{
  "norm_place": "pre",
  "positions": "rope",
  "qk_norm": true,
  "attn_scale": 0.125,
  "tie_embeddings": false,
  "parallel_block": false,
  "lr_mult_o": 1.65,
  "beta1": 0.95,
  "beta2": 0.95,
  "lr_head": 0.00792,
  "decay_fraction": 0.53,
  "steps": 2796
}
Each number is 128 + 24 x the weight over its row's rms, rounded and kept within 0 to 255. Layers, rows and columns count from 0. Numbers have three digits each. The size before them is the row's rms in percent of the matrix's.

# layer 5 MLP down (transposed), 576x192, rms 0.253, rows 388-494, columns 0-63
097:135135171120151117140139141131173125107117096145102121202154195103126137139128090154120111125128122117103168142107099135135121118096125113063159168126114128085112145141135143129161155133140102
100:127127126178075143122114152081174137127131098156121152101103118127121150113135140166170138108136169117167109142143170144133163101178138147139096134097138133162116137152179119122181125175146124
091:130123167139088149120126104133121108130127131160154123120145137141160104140120152120147127068123132138125157133135145127145135125111138154122121127112167126126151146129129140105140138145168081
096:109118157108134140147101154108195092103144136149082133152125103107161130133125130142109152143122137074153098152096132133122108157119100041176131142124120079134129098153137132108096080108153107
088:164150130076164102129122183128139112129090130110145120093142133150126214140106116146144167109121134165130147148106126135117139125138118139149111115138164097121137126098147123113121181072094105
092:136111136092092142140093118130113092138140069141074145127140112138163116106123147178145153134118145157121117131133118107076090094123096158115141133124128107193097114107116116145110113184174151
105:115121149140138176143114146089117124127134121143118152124140087151132134116134136128121113103096090168154139159093156095090121095105095123115080118183149126118088114116137129118105125106102148
098:138089152139146110114114086186092140153121105114174111148139120139131147130148154121141159128101109075118088132135086122135157141116122140146151141087110070121126134146114146105111090128162137
104:107126103128147134089127100152141141145134109163177119142161096148105113106141121141134145092170167122119164134129127104136130138164146143136134156077125120118111127122104141121147130115119112
104:098082094124173137147118080157118129107134082098136138044127092111121128090106141154093120129098142130148105144108109148107154111117112093125121089097118156141159126173127111087118092113186100
103:122110147109147138145137131069118134119166096117168128145123128121098170089113117120130111103159093140151134123164134123167154145176100159097110095124134152115152161119157164125156092159113132
094:134101164144130155094095144151112080165164104087135171125138105137132141118099167122137141144144093128144124165124097145149143108158117165115077131082166143114137117105141118137124067127115080
105:116153190154135160119107149164123150143128124115094166140117127138114117112110124164139141182127147116144193106134144098153144118098125168136127074124141153157168130087138125151149096098120149
100:145149108071097087107108166129151076174147153145112142138097134133156132112109123104097109105129149132132113117130094094128108160087162094155101153135120176189140119148152124136116111118168145
090:119123127153124122137116110130134096140135116077096123071193140134118170113146141130122105152083136100127087101121154114116126121119064088136129085131112159087142108155120125090102094122153132
106:106123107168136136163170123118054143136108151113149110097111163109112120136123129103116143161136106086067119128155095142096137077130110124093143096125120130111119157115097097147109146128109164
103:126088140140104122127094130159163158143133140098129124134128162144098104119165096136105167149164111165160102106166160132112052145156137126127139087174134179114145122086117094132125168135116099
105:119132128105099112076148128158110119134084090142086116131117111132172079090182134113192161077131156139146106139119124106101117139129124143130119152156140130125112112107111159142159140063130115
100:142121131147111094113089127157147149107087116095141163144153100155153113110148185152113113128138144095095141187169147106126141118093120122149107119137097131140130133134118150086143163116142126
103:145125157119089109144156127098141140128094138113105192160155119170077120107138134140106120106127099110122142114100159149145098070091159113122112135138106110145121120105131108135120162106119135
073:120086134098114143129121128158106136144105126120063101152093125151109118155096143170088104129139097146103103122103114164104108133148146157084116131130186131126114107110165130138152136161092108
099:136081099125107141127141129085133128128140115161138131099155130163099134100134147131112153106153083140156090130119121128100177117111123107087133129102130111143102111108153150156132140153104162
095:148126103143158100078093160138127152125106110114172109165131085098160146107136146107131162105147141138121092114107131127105128162115147139118159105099133082106138128122130110132148131139111147
111:128155097126127118113153120094091130119089129108125144079101116109108146126100137118149106106125124092104151156153108141088113125132132114149156171131142094160075114150151148152142092100097126
098:098093163115099141117105149114125140135134082117104157118113107112094120190093133145114134110103089134115074123146109151128137141114103124073078136171152147127147136128127142127166156125140101
097:117133191135139150131168099128151146120128148146113111112080164148096121082099101105168108150139151113128173110116129106137139143096128064126149080131126120150105153151118131053109100104106172
105:173111100118105099124100111131146166143143119107165108131136110114096148092171123121074059085123169188096120166133126137152108075121127155140135130126139141138144086095155144175094119154121131
099:127101146137103117138118079129107202166121141162165167148086131143098148157148135109145127142094127118125135127142123107141122143138136155110144143095129165067119114149109083080168135149124144
095:154135126084120115108119154100158112149116121154114149105169113148112111097134120110140144140099169118134160121144083141106113152117147096140114108095109119098138086096129073104142133135137134
099:146111152140106110134099117154125136141131060150131123086147140122135202148098126107151115144102150105176110147136133140103131144133121110129126142138119133137131131083120097169170123133160153
101:131114116119158134118165091070135147082125168127157113106121140150095113134112121184129138093159122132150158110160125138104123135111201103129071139142108133106078132112119077110128110120138137
093:098125129126091107079119135153147115148159139205138143166127108156142129141085129126142101119155129102104106102152146136193129139142121118111157136095093139117116096144110126119139173119121120
110:100145115130141156134165131115166107151108114124133131154102145174111168129109141133075151143102163115123134135081131116129153131129142091165140137142138160116162091138130146122131134080162131
107:139132126133099143146141150111133111163138138147146102064140134146121125137137141138111126121168130145137126165132126146105112150161128130144100174148126125107140146110134144157149132115115146
104:133122133082111145126116127132132115085116098138125150127153119154116066084157101125102111097144139105102117140131111093156120141140165084133139158124085148105150145096123173148129119151130131
101:111120141091142143129148145114121145098096113118147155159153106163147142158089124148148143164141073122123175105123093146138094118166117117116117165160130153146103109106124144104125099098112094
112:139138101136103155092123153142153164126048115160141158115108135122157133121166133143150100135143096154117140145144173080086120125125160141101090097147157136127151152168153140130149150133120107
101:093139126107144183143139151160111139120085097124150127126150110108142156120123073087123140167127119142130161113118134155144141116141128107106118169175128106053122096109139164126143092170118101
097:132108112128150122124133120109122120148097096125108119103121123141126128143136127098132103134123144054148145158093117072136123093148137099111111154139131129130113143098132146184115116113122116
099:182109119126092098103122118152134123117137120112146126175151110135129146124183131145127144111166132119171142110132114150175129103114109077098135133129106100092131121131149104131169118164136122
093:078129146137147114104127130152152124129135104134138130150124138151111076075125139113103163141128118111120121113122154065127132140138137136122158103111123117130122096148153102103137093153129120
105:139127100086120144123110130140116066142152106169123140167153115122123130141143132121117152132120101099158097105111076107087163134107114151155123111111136126151137140131125128171145128130141110
105:168198117126152150132121146118166139152137096112140090167118132125093154151100110107132106110115128142151139149108121129131104140123096159077150108132124128166115113133107119160149166104133086
098:146133157150139103118118175145084131145135126145102108144111130126138105125111147118158127151147140113142136094160093131155170147156141191123137156126158125043154149114149125153110125149091140
104:106135115161102123112138101161122082148091118165112131134132134144090131108095172173135127079154107141127132119092151096146100141110132154132095102120160104095096141164152147117140109167126108
107:137134150166124113131080116094132158116133114112116118132148105112142065143122146169133141109109116116112102150091104108160134154196101109179135154153100155107122155116115173153119158160134132
101:132122087097120132132156146138180133177140149169157081153131115085123115158153124113122147121117106092124105110134144099114161121122149113128165164133154155152162144138094129136111121143111127
098:146115107164128097143133147094117104143147146126120113130110138145087088117086143125164128161147170103106171119132126094115127120131163063117167143113077100120132137128143066094146074122117130
093:149122131120132130181100153131121115105111096150141135106071142122113114156136150141140124115123142129146126160141117103109114127186101165151150102160097125133174110141172140159110093111140104
101:126124127131140102119137143215131135119167102128146085168165137166117130152165094137143151129162156178129148151114126108149138118115176165142142140152069095113139105105135131162148151151119146
098:142153123112115053137143095156121133092145162145097109154145135119111159140100151134131090146163134125130133134113098116104130134172140142170162227148134127109120148097076144146134132113123141
086:105162178165120139150151170133100117132124107103119142161167119102126133111184101114058108148137103066153108113145122141142157105148129131130135117134136108150092146143156162124119139162086141
099:129132142112136127158126116149151140139123135122142127093067110116110149130148112146125100148055141121091076125101098148091091101143140126096101164188151142114129157112147126138143133153174101
110:106112110090121148185107153121132137075124135076119134148125120126118100166108120092111114134117106126131135136114131130151107169126164165088132080104168160102115111104152077103121159104139126
102:099097095154083126101119089108097132106116125125129114169142089128084109115179089151132111147156157129102121125120069138098133155115122151135161142114119189135112142146134081119079100166122160
095:117118082172144155142141097133185141144140094113126140100168170092117152059166154136155125138145181126134088144115187095144144110106117125171125148128154150149125116166137114143118143117122120
097:123085150147150112125132146135102092147111074142168136150133122130097133153099096115118137089135157144109169115113153114101130098147121105139086159154128143089073140140138137099122130152143125
102:136121155138102123151102124169098139124096168095125132143122115126141137095103120157105138162098105133101080097133119142137130111156136132147115129089124138113131102127101128091164142101118093
106:124154143098144107102101182144127183116132156155118108137136110098173161136149156104124161138136137121130094097126146156111144105143176146157111105145145118124101138084120112136094140139155145
103:135132121147135150108093118159081091102140121117160125153120104096143140120123144117119129134103137136115119143153141143144125100096116168148080155150110107072109138107116070136172106154117160
101:082103161105094074137130139149101166118206122088131089128155144131127143182127154138144099119112167131053128141114141124127143119175133100088131130130143138145106145160125131155153142144156119
095:155112129124127142117155128148110129182143168118126135153158143130131163114149117111110114127164113160164166134109107152095095146096145151119149087152136167121135131136118151102150133153091107
100:141113122162123114114104090115112123114153125138137138104129088119084131103126123108120095082086152164153130126129116144107127122124110104123165095117081101114067146150150118163118120126103115
095:156151143127110119086123145129142128141083092125140139100127096138102101100139124083123084183115139134119145175118122105130075157158118159083156159136155171142105103111137156174148140126106102
097:152136103080111137102161166128126124103132172121130154104147138162109135138108111171093116155155125155130178103144127113122141117115114062124126078131050139136109116143182087099119131155104140
105:176124101101147151140116085128163133064107119132087139088116104132153125164116121117105116144117142142117112148099146139098095103111133123137140097164092096147142138118079117128159155099149100
101:140094114093102146150165170138134129139141127149108100123120109112144116161145134145088142117172135111112138114137147131124107153187134123135129168129138151162137129133112123137132167138133120
099:113131159104130087112105123139085114140142165133107108163117149139122095120136121108095107113120143137128141131089107145124102118117148132152168141102144144115142144113096122120145133152145137
109:127134124100073096171115159110120128122159148085139158115137091089138091108098108121119087108126134166149096108145131171134107165100100126139144088096109094121111107112126165166125129127128139
099:094146151132150100139143128114103163085153069166095149120103160151141146152176104113144097130114148133112110149167112144146145125106142153123096119117117157121147114092101124140120127124152149
094:150096096089084144104142188109120104114134107143126112158131088153184105150130139123122135120110112116128114094100131139151158121155080103131136142153086140068170083118136163175133119125127145
101:138117137136137158084114158130156126134168144106155158158181112158137103165136162131093152086133135096111156097090156108097117109128110183127112138121153151189108093129107143124113123153101146
109:102103152111158145121154130118134098135138095153133169151166157111128131148202124128100118133098118134132115180123116117114106136154124116099181131083140115155154139144096134154105113151119108
104:159115133158121108129123145102187128162133072081147137141114153105136154115105127144090135121119199124124138121174156148116106159150119178100117152136142093155140136112175123171139128168133149
096:151111146144092161123097158115134099129126139112112140142125142102083138122113130124166094128098118120137121151085146108160141139173122125143180164091162137107124160130106177135111114108128128
106:141140139113134104134071128126073124127175107149130095100138145090120105116095137139094152102147156174130127159111150127177146090121136119075153153140129157156114154118145126124108121133103130
099:114128090142133092118134102108159161131092110147161166187126104123134154121115139105130140139102131055140124114072126137115133164095147168152120136130101113124108123104140117184151161131141130
091:131124137118129121101165121126172132131101132149126140105109143116133113121182109089087165153101155107137090126102181120109069149119128142144137142130141151110152116154141104114102132118168109
106:133116132109086128129158092113105148093115117153111133172133150149100139076160135078146151112099108078139111162134119164202104121129138175155110137118110117153131133109148136111149158111176115
081:083125157137186108135091103113111134109115148161134126113146096130138186110135176147127112140154156123125128113145140079133146092114163121123096143122110136139165125086126169104115110167119124
098:121132144176110122149118125110122087097145164119131161134154139145062115130123153122173118135169109139131116090132118139114117120127159131119173134149121163160083101149133119105139142121141136
106:148095119114106093153164174098144131143129129107146123153118137089141115153108142120144114103166189125116118110125089114087145128192134138103119130130129147108144115089124130181120136134166128
091:146122098139115153115102187111111085142089166154119143143156133111111139105176163110128111084101161132172112134112118114151166123156112134131107114165144128068092075157128136133134070133128125
095:165128142115115122146158105134114151121175093059125107147099097103084124131146160101120164143127121112146115107132078150127133165119086079111143131110083116132087110152114086053137131133093115
096:127103081145154103112175111092126075123107126147144114174081118137104101129175105105153158159124119121120132114111083131164136115159161097108133106134138134134118158124094133089117128132130107
110:116129121165110173102118127139135152145167170126090110163075107127135129110125142146129128134156090089121197134150113134109116111113148173097169096110130141124134117122151105104101088100131149
102:131148102088143118142137112115133124127165125146066147078124135095137149135137134109157144148136102104134130121155120107157127103164117145164110109074135150091091158077193143126090118119127122
084:077115088088108148093123133123099093140100145125088141155099149132132127118089133175084111122135101122153143121146146129134119083173104140146157154134130158174123121111149170145097129120147127
091:167129145041114158125088113165175173089152112132141119135128111128162098136147133104175132099141105101093183117109150097118124164157106053125172105121125101158126135122101129103135156086146122
073:127096128130068125150117147163137144110084086107126108189143129151139145145142140126110141133121106146182161137138115133134126109160109155114106158128134118162094121086156134127124122129118089
102:092141160138111142120120142193093164131124120108161104115139138109146128137128104117128121131109123131132133120149135160094091107110126089155081151109140117156143121119087073081100151151134141
100:168130080088121123168141091127131123128096155101143095147125093130139144162110110088119141139119137113102143093122116140171148123159144078154127104154152104145148154111089163098164146182135172
106:116096111122152131120153096131099132153129116111142119134099150120121102150155138155144144162146134165129090117129126093130128111159161130119150100104134144174168155175126095130147129185141153
103:153147120096135137164133173125104138116092080097103131151133152147117094148081166115087117148092134147159168137126100151130092148113103056165127113169121128107131114127133100135178173120139167
098:176176097132084097152103125152116168068100137163097136085134133143112102134140150116176129107117087125125084114110135151118109121155150123091109120124119136079132155110113117104143154155088142
093:063096122116118187101096135131121144076120064123136164124116112107153081122109190144156056150090105110109129187110139129115097167131131137162138149095108168156080125122125136127108089170121105
093:125101138121114091128109146123150145115134131132124165177101141123121134144100160094099149121110149137130186147112158154102076107085105123094131120147088100127132118130161114126159152128155150
100:134121159104124127100154160133122131173138135150097147127141123139151110143138147130115136107162134150140115117080105127137099123116115128156110144143137118142124093091123077164167173161167135
091:142149143132142126086085126109132144145170140125117116101149143130136142159114142122133119132130182121134123144149134095130100127121103147192153137090106133168115147144113137108105115096171170
102:118118123106089085127122103120157119108156161143141075138166127148108091134140089091139144093172148182105123102107175159091113128130153134088152155121166153104142120112151150140156120142134129
102:145125127135132131121133087111130135067136133115124179112154148131126092110086115123122132154157081126140157128097164053120167090099100101167132108140105128105104128146152144090147138107148124
098:147145126139142123115103146154142179172128117103141155141178123148125131106115134122188106170133121171121139106128102105091113141128182108100149111111128151106110118115162118139150117124112105
102:124149127153141129095111117126090125125099157152094115170089101152118107132127106148146169116104129109130109111125109141169156133105121125115122139119143137106127119118133139163172103091110109
101:078112137125156086187122090128117144166150123139157173164133122122166142128151140170114151166116163147070140089128127082138129134118138120114123139116108121117151128121114096100149138156061167
102:107143119118154141133187141144112109132111131129087142113131136141137130181130110131145081121110166115110087157107143099152116135137133121114157123141153152175133107080121126133098091127121135
083:111147122106095136102076159104114132127114129102144111145131134101128155139096120077112108136175120098148147142170153123131069125108122181137114173112187152186125134137171087143126129118121107
107:165128114130142100128161147127120101092163169110143139150152139159138151107133080124155186143129154136159110110094123147138102151117120116135135134137162111126148137120118122114149132133124148
# layer 5 MLP up, 576x192, rms 0.244, rows 389-495, columns 0-63
097:119109129121128111098138123175139149135093129153127111133116131132127111113172110138109127115107143160126092098082151137148138138117140093107104182164114112135104131119119112128076100137122141
094:093147141143123148155128117175125129118131148113086135126138137139085134153146127148145148153145108114113163082108111127148171137144103138169136164142093162158143135124083089148139137136089176
101:162117120114176109138091087124146132127167096112128111175102065113116114154105139118125144078150128114109141141124112110121098132117139123173123154104088120133119137101081113115114121122114161
087:129141148161137169111151123107130112116139108082138099075126129121160122138116129132163149131150151116090146129137077096153066159129092143153134166162163141095150114151128155122136139116112157
089:121187118113177110116083177124154108112128143117112112114106129131126111092109085131157128151054081126078131137087108151106173116103153123150096142131167150141156111081158144120117088116144155
105:138140127126137159127158137151139118157126096155114166155142111094124133084147141097142124104124067128124130096111112127157121116103148123100114116121099122107158077118133132129145094139145170
097:136135158137161129112106138123088141131135149114163111167106111133156092060137085155130115111122111088148097131139133128087095102143174112112127155114115118128119140083145101144132129111121132
110:146149156092126133069128130138152129120112098127144111103119185120125137138094107152148143155130126117161120114121163135119126131084102129207130159105100160154113106127142154135132151114098161
102:168139158129100122099134125091134180119136140114141124144099160104141147196165160118134090131126101117160106110154145168143123132121129108117133179150137127151135157110138124132122079161094132
098:129120108173145156128109168130110171112141119136134141113104157084143141096139143154114152122084152124144103108111151116093135124147137145126115194160105121150114144086101111113136137095133100
091:132126119132130179151102131118093150132132108105137132136105123171167094123081110129110121123107119131106105122116146137103163136098084145082152130175161079119136101165103108151169103133116100
106:132126154124122096112146134140153126199151119113112116126136123107120093102101108120114106153111122110084174153130154122141093133165105126161127138104082105133176059167125090126132138203152118
100:157144124186113085128188154116117156132161165109163147135141105115110141154099169173067111115143130114081160128180138109118145136098104124140164113119129125136134163164163140137137149127113136
104:131150164106145107130109143128135130094160142134155134117109200115150098141147089173116136109135146140142105114128146138158113103161149123146120144113098155125100110141103097143112141110115113
101:146171144144148112144111181153143127117111103118125169162109136109105123160127137163130090082148118127095136137107120160124090138113097146119114122142154102143097155132137160121152116102187155
101:142136136140164116136120104154118131094122139112142131135120171120116129112099153131124123149106092146129104120161152146153117129132093085145118106121100127126159140130151118147168177124065111
099:105141110136098153109080088151107123117158165126130091127084123107116123123105098106128140133167142118163080136121170134128114136099173119129087110170150123140077155164137145148126108151104117
098:157134093111118104110153125148101087113154108081131162125122139140098159113136105135142107159119121089137090182091122141150114129110118113132085133107136151144148156107098174168138150117138130
100:142147146149106138128113124150115149091174162116100099123161110088140170094139156088150153101092110139116126119107126124108151140167147110125119144136132158124137132133120105153129093084102141
082:147143136129116149140107122166126123181163133137136185110130140120103091117146129134145104140085121131103125086136108117089106155130105138094127142139107127129160118143114145133150130129146145
094:135145160138152123128147155125162127126137114089152123127148124139127149112104105138144105145109123170129153125122138107097056141121119107128151201153154156135113144113133145180173182154136164
098:151152175130120132166161137119098155136100167110125122139124141119135080110114118145127152146094108138181061118174158181117118102158114106123133151125100154110129126158118083126116135123110148
108:111154110102113119112155165116141144148138127129147131126169136108120144134104116118137136120155097156141133158141141076172138106153066145103135102091116115150135116124193067130084149087089101
101:119123089113120158141116092186114123105122121103124159122126147128152156116144153121089125094144127110096136141105126149112062123128163130146124150137115151169134140125118166141118123129088115
103:172163084137135130109156137137142155117122106134144143114167166125134106144131126140135144135150120136117110123127162132179167131077150084118144141162103098128119080153098085153136139100136120
107:143139120117132121079111119115120136141104140124113123113131127140104121149166158160111122139107108140125120097153098158136098098122126117125096141143130153122140110106143145151116163134125124
094:135119093094158046111140107138134122131129113123134105160117156138121165118155120164089093100126074136129110093143115130138112137129134101110082139113132123151144134146161141154085142133125110
101:088162159129101093103134115135121132089126117096154132128055151089124126143128117117154099112125104129138122151042115132103092130099119124147104134145149099107124158134083142140173114107139110
100:122141101168088142122142117101110126113140103126103139085095109117142102095115092136140128146134100125137142112124175136097127118119115151133112101188072143147135152102145089171158124155145158
096:133136140121121079136119133127123131112107117110062144138116134127132153146160136126140095184145125152135135137143135099115120107093090177135144081102134113154094096112116137114103119104108102
096:128151086144164151167135120149121109144150186120081101152139125134094146093122064138103148172112094154115089132138147111131126117154083119132162162127090121116126099118155092104125147156123120
098:151132086119146111119156183120125097128122061089142116104143133116124087110126114112153148109121136156102077151136130113156116130139101160127094083109089118144177115140115129111132112140092096
107:181174127118129129148131102117140102122087144080099129099137166110167166093127143127120137108145161119113137093087155131124119109151155090138131164128118141122111108173107115166103132148147141
110:149143154123127163117152160111144128129155133134086147125169175105162106129174107151126122115090112143145125172140153162127185106161156115114156143099093138135095142128151165162173134127145115
102:161180110131114072107139123134132107094099114127117093125132124128126158136113134148142143123164133125113097126169146152154188084102137131123144191087119124122098098180142133133133145167130122
110:141138100093123130058094108168110156126105114139152145156136131087108109117170140128114147128144116123098127113156109154140112105083124114102082106125110155135088188132081098155121123136136166
099:129139143165124119099108114091120082116113140101099115139084086125139092150076107142119172145119129167115115134141112136135068150158148143176162127062156140122170142164138143125114135125083135
095:141106137120155108135081149076109154152132158073147100139155118133118134138139176154153149125114136174145161127142173102127132132098124153105144127134110126146152123093144098164130127092111053
100:115112148116115103125154133136152054157090115093118150146156087117121089122086075124109120160168108095136130110102108121151109206118103134137168103152149095116109116147106115140142156127115165
088:135150092116128127150097173119084111140145157120125116140104122118141137153095156107141112143109113137144108141070100139160134177149084130159142158132124113118166119132115200143109128142137109
109:150173119137153099166100133118074145122112065131157116160103136117112165168136135099139103115125118110125123158130120116127117169144125140086129110094156099134131132092172129133126128159115138
100:132118161141092134133115144131181107152122156116114155137136099147157139174087111154152093148121146129129118119127137114138094130143110121137098107114138152150166144146109126144130120090149123
086:128116102169144108123097098124151119124103152083126132156117120169137135133101113151101157126124111127132115123128066125152143139076082124093113163152124111178141121117123139116126132130164100
094:155120114119114107181099145153128109110120108119156149119106130116135131128146100137110121153096119095151077143118118163116101115154142117146152138126161115128136089136115125183108123122137143
106:158137126110112126100148113127110130105090142139128129134129182145127062118143091174111135122143118127111139114123144126151121123178149100123140170104111119143134090121126118143098180133154155
101:161145103157085117129131117161135135134098127105136108137110140134156109099088105135073089138158150161101146128111113119100157157130137153083139181084151148141107153147109124135112139096135164
107:153119173123130094098125119155095128127150124078111125143099122111120106133144118127149150121160163152139181107156092156151134124144161119118134123101142108115135121168068109130110107130115157
098:133122117105124123091118114118126128121093140102156099126116162112140102155130125139120124080165156143117086096171132110159091144110115171123131147166125134105120099124133124118182121107153134
100:119117108132123114120121136148125115160114115152144112161087139110111129147126072111107104113190102175098122179121093125099080148144171073128119096173127129141165122158127126118140133112168127
100:115142120123098175150116150168118126138113147156116128133102102132126124173164156135090148105157139120128114163153122144129144173140112134106123124120119123141135180168134141142170103105091160
085:109118120147109140107129108137123110121162136159145152160126082116135107146108115092124110138142158148102073083121122140122130133097176126068117160077124123142187133111115105141145164154089131
092:110136131129163139128122209150132112109121118156108106066160160120106139152103138099123120124107132176118135101121121119159093126110115130126119190123128102156126175111092130119081106116108127
112:126144157120123110108117138107128188147140145093113086147101120104116116147140138121127135141144158114111135147139114154139142088105135133080186077146126138151116105095113103119142120156122144
103:080138146144129134123112161095125148135111130082087135105172118099124125149093153100125108098115120129113198131100091139116087093146131103116115125128063103110166126130132152154128124120194121
094:132100126111110134118109128127144110084109133085121173142147144120092163122065138115150127118141089127133156129135136124162102117084150144142148106104129073138115098147176156126125111105114117
088:123132146100130160134132125128113085134164137153134133124124123124142124124092147094087100135093153141093114117114124128116113163073140145185135098062139129129122116151109147110127168151125130
101:119142081107168154067123131128090135114126084117137159117112111129132088135163145129127149114161087135127151139134110107179123135092124118189169105090094109124143120147142145110160129119096103
113:107122118158161135153103141111075136115142154129103151149156158116122164158151123146103129149156146137120152100107122118143121107168135124131123153122104120135139146147167092171079141116147090
094:160141103132104098162124093106138131113139142132156187142141131076145178092117169124128112148178134178104119119150123112119140127136125097097102131094092161161147122120116124116130138085160124
101:163171149082151124085090145130118152134159145114154132098147122125114144146161087088141095144138114147113093090153136121111167131103102184095171134106156148135117164134169099146177147129108112
091:128157155117102133124159126133121149117174152135178149136128125135116173119100140138097124123180148143155150109101154143117121071115138119119149105170092122128156171155100108118160150159098103
096:154132154185106140112097124115130154149106127150127159132124143141114152090139132120135152108127135166096120106094171136112134151145152124112140102171136110139089140125133143164169103149132172
094:089104168070124089106136098114118128128110111131139138112134113113179148131134145141122102139136094126138106158125069143083084144131096150098125151123124137132142123159131087139156168134137102
098:157118113122118102163126135162130131137138112127156159110143114127126173123130113157170094105146129097108108127156112130128098164080191131168100098106141109158187154143125158161130111090132128
101:134155146117098112095108136096153152140143111094140145073168096112138085133132109104123122132098152145135125092127065141101088097063097135100124116117093135113113136123117102163140135143110157
095:132136139169145129139097137127147145130153122129143110091126135159142080161144135132127156166066156127165143140149157171126137109117130148110139152109168148161131124141122084122105170070101154
097:127140164163109109102151133128138123138101149120110140149097104142113117148110100114134135075152099126108139119131141115151151097155133148061125102095114123123137151159178103113169146164183136
111:110118124151130058136161101116129117120113087109129105127146127143158125099164128121100101108120133129139156110157152099096124186118149136098108079114156150140089137130103137138104075157091138
096:147110182132133148132145119134107149119108139123127158141140139099103134119121167098119133107100124157185142148161157104143133096127138102146136158101105110130162108133118119115084146129132138
094:095137149128144169126144107139095128110126096161117109119102129127139107148136128124134103122153196114138150089145085122120096155113123131165164142112144166101137157125147159141198096098171174
095:159142137097130128106103081170109154130116166163131129151137130117116153114114118110135132149158126076112142114167115163075104092114135158106158093142094123143128110055110095108126114132125158
107:164128149152181090142103147193166116144126132132145105145126150103137176133129117072099103133172139164121147133124097101129113140162195104110148112118115127115155142115116146137104143148176132
106:126134168113162135125142152101156138112138127151117107148172168121157126112075134124085104120162104112132105130158116131152109116122092126112136144156112148138089110140190145142160204171116166
097:154094133154111132155137136141127114111095144157120125136093146111112141170166137135122087140139137115098142126131131118164138134134169171125131127132145162126137172091070116123104135148138062
106:147139086125181123135118145127149111109102097104087083058101151125082140144128161104099105121157144125109141168155139140160151140077133112118112123109124121169184154149109145141098118122092137
095:107107130173103136133118113119108105128134088106125156138113159137150113177094104153154158146067124122118110121138161109109129138128114140102178120119121160134104122161109148122156125122112145
098:121154109089076059102115122156154095150129114187122109147131133147123134122151147157099094076117159162126113126140117154142119114112119126147143157095083149129155130108092123151078129135121128
102:113143186112123142140144117106128167147166094141177187093145186112108158144124097090129164100148094134132122129094101151113145128122107127092127112144140157128102166131162129158116102120103197
098:137152137090125119123111149142080133157172097090137111114134128119158110145118081156152139105114140142127115147148125139147115127125111100112116154132110158100107085133129143135153134110183115
099:120155130153174067131123121153149168131135123110107131123112134141113145138108123102163097133096077135080135163167106140115138130125108101117100100105159153150069133098154101124171130126098143
107:101155146127172124178129110138127132173155158164132170130118096147107135128120152106114124100112101117170121128132175161176117163145113144106094134135113154118132115115137147119132130134138119
092:121127097172118100125108101118095136175090152122168127141144140084113101128149143118167170127117108137077117125131097127097105130138143156133119122082072100123114113159099145135159099141141139
101:159116141134158132115109134158152109156120100129135148137125126118117127114166124122101084115102101128096145120107091109108105162148117059114108144159167128134111113112104172101171164148151117
100:160160112106099084148154117141131101116108105127098155087094105107091129138148120069100125083164143080079147114113114142107136122112116126110129141131095148120116095163089134136101154124119157
113:140128145109159092130109120117151145122151129157119134135093128105126095140128112175142125122072111131146160130099144122067112133107129114124150116110156139138153120149152110163122153152105129
106:151110122099139112132105102159148094122100139149125161099154103072122143120161117114088140132165153130087138126128153149153097083130114135120097129109092098144139146082163154133138147122150104
086:142111105127159124117121118117127118117116132137032078140170095128120147134106110163108126115130122102108153145127083100124111168092083111094152135110148054108174133143130101118115162126133117
100:108123159131132122140122102112134159134126171115166105118138090134132123119118123075144146127146136118143159152094094157112140108127089119099153096100126092120127142172088106095103131167142108
089:117125109160095114106133135098159142132123126136109114101159085126115104102166102128124106141122148090114119085146141133105088150140119143121119156124077085109169134142107089114155119143083132
096:140148134094136138130160145132121120098141070116097055112135160103159137137118181124153122109157166106106133152134116150155140134112146147141118107121120113139140067097118116134096114145057164
098:152136132114137137121111144141103140099120120094102102149137154119149140142145149131109127128095113099123114123122115149106139163124135098122133166157113073127135160116095158118098139157105168
100:104135134118108094121136115177121193137122147128117074075119134133107136088151122092130097092118149166102143112117119119139139109130168134118134123135103118146136168106087067123145133137079170
123:121125107127100122128115188139090188166126144156126120101101092114111126148110129128138165131139132198110138112131109104126117109102168131147133159095150100132100116133119083140148146133128134
103:114154097135135119115130104100122181098181120100139158092170105136104094165119155086115123112140136111140149142102086131103097181131092153111129143168154139118142153145105151158143143168122117
092:107126125110157186130106100150111123166173141124154084156123155119076136088130131159084123091156129148116138151104132166140171117156155133108186125118131121135088124132152145143144146129139125
084:109136097123149113104111127137128109151117131096164116142124118117134100135102169128114183150129143118146078129119126082104126132107154125118117146164116128165074141109103104130122101125153146
100:139151136134106148107139188150088157113144098118106131118102074140124117138152122135108145150139088161111097150112152129130149114105123108141118130144162055145111137075120143155168108112128117
092:104099153135130154119085086123096104105133089124075091117127068135112146142117144109103107117115152097107153142135109174109126162100116124129129169136162099106103152159093135127124119133158116
093:132156148094104134129125160149117170127152140116139130121129172101136121145131140097119124136174094167129099154140118117112170157086145109152122140093147170154117103146114122118111135107184122
102:133139105136084147126138143113138168142149151159154145137124114104125116190184170154122120094117151144119127119116116156138103135117109112139127142094124102148167148069130096163094145134130131
092:112125106171157144118141152151095133108112111141130146133116083105111123105113114149133115119137139120117132155139119142150107188096145076098104099152097115143136120147121161153137156127101095
092:144137140109164084142134136155126121143121118104123128210117155127109124132153122098162074108154144138170181109145105163128109136169154129117147113144137118106091113120089101116101134118135128
099:143125115124126132114136090128123134134095151179144127149095106082114131118079061120106121112130102084145096121155127154081128151083122148098121128142110114131138178142146091112122165115113148
095:127123103128124088136113094129121132098133166104146137149152100105135139124147127157138148166113129151130098128121146156156167135138120163118099092134116148134127115162135141139096157150129153
082:151127145115145128142171100138132133102108153117138088135148115098168170136137126152139134140052135101132147127112103095126143130149112104173183106108165120133126074083125159143114159122091100
101:140107107115161123141092110118119107132109131108086151125085116105156120141122105123104133122077072089132131126115117121140133130083109111137136151150103105130161127127072114133123114126091095
098:083144139160092152102109135113100132144138120111141121103122165123138112140120121155111112147145105092145134115150099180195093131139127111130135083105119124093131128129093133126111156157129098